Weights of a small GPT-style language model, trained from scratch on English Wikipedia.
Size: 9 layers, width 64, 1 head of 64, MLP 192 tanh GELU, vocabulary 1024, 0.474M parameters.
Training: 132M tokens, 9130 steps.
Each number is 50 + 15 x the weight over its row's rms, rounded and kept within 0 to 99. Layers, rows and columns count from 0. The size before them is the row's rms in percent of the matrix's.

# layer 4 MLP up, 192x64, rms 0.169, rows 178-188, columns 0-63
113:67 53 55 46 48 54 53 60 41 31 65 44 30 49 45 51 48 59 38 66 49 77 40 50 23 35 61 47 74 54 55 48 11 55 54 24 72 50 42 49 56 40 59 62 50 46 44 87 44 27 66 89 42 47 55 47 18 61 73 58 54 61 78 43
101:49 34 67 39 69 60 66 56 37 49 48 47 54 50 50 79 51 61 58 62 54 48 25 47 52 72 30 46 78 51 35 56 52 55 44 64 50 68 30 38 81 23 69 45 72 37 06 49 37 52 47 43 53 98 40 51 38 43 38 60 49 59 39 49
091:61 60 56 34 36 23 50 56 48 46 47 45 29 45 32 49 49 31 44 63 63 73 61 60 43 70 58 55 35 82 52 41 46 34 67 73 29 45 41 53 29 47 43 32 35 34 45 27 26 78 78 56 52 86 58 77 50 42 38 60 52 48 75 42
099:59 75 54 38 55 48 44 47 35 79 26 18 63 53 43 31 49 87 64 35 45 48 79 64 42 51 50 53 56 31 57 56 25 48 30 52 40 73 24 58 51 42 77 46 23 65 59 40 53 53 61 79 50 72 52 39 40 70 50 51 65 50 47 38
085:65 59 44 46 37 58 14 45 60 21 41 61 53 56 30 46 67 51 63 51 29 51 30 47 75 30 65 52 81 48 58 44 30 40 36 53 49 78 31 47 69 69 34 79 48 45 53 46 59 66 78 55 53 50 64 61 23 37 72 53 32 40 38 47
103:41 22 44 51 59 41 23 34 12 60 49 54 30 54 54 53 61 12 44 61 52 60 47 67 65 64 50 53 35 74 59 32 40 42 69 66 24 62 55 28 81 70 43 50 31 46 40 41 54 31 48 62 40 32 53 74 61 70 47 64 51 57 63 43
117:53 33 62 24 85 52 31 52 34 43 61 53 21 71 63 59 38 59 38 66 69 37 34 43 52 50 54 54 62 42 29 41 61 63 26 48 34 47 39 15 36 50 52 81 61 60 60 51 65 79 67 44 34 46 54 76 64 32 53 58 44 40 31 40
097:28 73 53 53 50 56 41 18 23 43 32 35 57 80 31 68 39 57 38 32 66 50 51 53 45 73 03 38 61 51 47 46 48 57 32 70 39 42 48 42 39 36 57 69 67 45 40 41 48 54 45 82 54 66 55 69 60 70 36 58 66 60 39 42
106:57 03 49 54 64 56 72 84 34 92 48 70 49 38 49 56 80 28 66 50 50 50 56 53 60 49 37 40 62 59 43 54 18 62 54 33 46 63 45 35 47 51 46 34 49 57 64 39 56 41 53 71 43 36 58 19 46 56 34 61 33 54 54 59
095:35 34 45 32 44 28 68 39 42 43 30 43 29 58 50 66 69 27 34 52 68 40 58 71 55 59 44 53 59 47 47 37 15 54 56 57 57 84 54 58 46 71 56 31 41 56 48 44 20 41 52 97 46 29 42 68 59 65 35 59 64 50 63 36
081:57 76 30 42 65 67 84 38 44 47 53 11 71 69 37 57 75 45 37 45 50 85 56 49 43 41 53 68 54 49 27 52 73 67 56 48 41 56 42 45 21 50 56 53 43 23 48 51 38 30 47 64 55 62 57 17 40 40 50 40 37 47 56 33
# layer 4 MLP down (transposed), 192x64, rms 0.133, rows 178-188, columns 0-63
108:51 68 49 55 62 76 43 27 37 65 41 73 13 55 28 54 62 56 37 55 36 55 64 59 51 77 36 59 66 25 36 42 39 40 45 40 62 65 53 56 31 22 67 64 67 62 51 60 58 37 47 29 54 51 49 41 40 98 40 50 40 53 39 65
105:46 36 42 41 30 29 68 31 91 25 38 71 42 68 35 38 48 76 45 64 75 57 38 50 48 65 62 71 37 53 38 76 31 38 60 60 40 46 57 28 43 74 19 46 50 64 36 31 37 51 58 65 64 53 47 47 58 44 31 55 72 49 47 50
094:23 37 53 78 55 56 68 30 68 61 63 46 36 45 66 41 75 66 67 51 52 63 46 46 59 53 32 48 77 43 03 53 55 44 26 32 45 47 45 40 44 35 55 41 61 79 27 51 58 38 52 27 59 80 65 46 42 62 37 69 41 53 42 65
094:41 23 63 37 29 73 50 64 45 59 52 49 46 50 49 64 42 60 72 74 42 37 51 62 57 61 50 40 51 24 45 51 67 21 72 54 29 06 52 23 48 67 42 31 52 65 54 78 54 63 48 56 33 48 39 63 73 45 67 45 49 26 33 61
071:25 21 63 62 64 50 63 67 33 47 62 24 39 44 74 68 37 51 31 30 64 74 48 57 54 60 62 75 50 59 50 67 44 51 61 57 35 68 66 51 50 36 50 41 53 44 53 52 37 67 64 56 42 33 17 31 13 69 34 40 62 68 61 35
098:45 38 55 54 50 63 38 41 71 42 63 34 99 35 51 45 57 28 46 56 55 77 36 57 81 43 61 36 61 42 41 29 40 73 29 27 49 73 50 36 32 44 63 57 58 26 63 36 48 89 49 44 49 58 58 49 62 50 41 39 32 39 43 51
124:35 21 50 43 86 66 29 47 49 74 38 63 46 55 38 25 44 73 25 48 55 56 56 51 34 28 47 55 58 54 55 51 49 58 40 61 62 33 60 41 37 33 66 32 64 59 53 60 56 40 44 33 68 39 51 72 56 78 41 72 51 07 61 66
103:45 45 61 49 75 54 49 45 69 27 52 50 55 98 67 41 60 30 52 58 25 75 37 50 56 63 58 52 58 39 60 54 62 43 20 52 42 39 47 45 29 77 54 43 46 59 39 52 57 42 77 33 49 41 02 60 37 36 35 54 42 63 45 41
101:46 37 19 65 54 56 67 56 44 44 65 47 16 46 59 13 35 53 65 36 54 39 40 71 64 56 59 45 18 49 40 34 55 45 55 53 65 78 49 77 67 55 41 69 74 39 33 32 57 34 44 61 48 60 56 32 66 57 68 63 43 33 66 28
091:49 42 54 59 44 48 69 34 55 29 59 53 67 83 64 06 41 28 71 49 55 51 77 64 41 51 59 48 39 72 57 53 60 49 50 44 75 25 79 53 66 45 53 71 40 20 53 50 53 53 45 34 19 45 36 58 49 52 35 31 25 53 47 52
086:41 32 59 82 18 53 36 49 45 45 64 84 35 84 73 29 43 35 35 67 70 32 49 52 41 38 44 61 53 58 38 23 63 22 55 60 43 39 50 53 81 65 25 40 40 56 49 67 49 66 53 53 45 28 60 60 45 66 45 49 59 59 50 50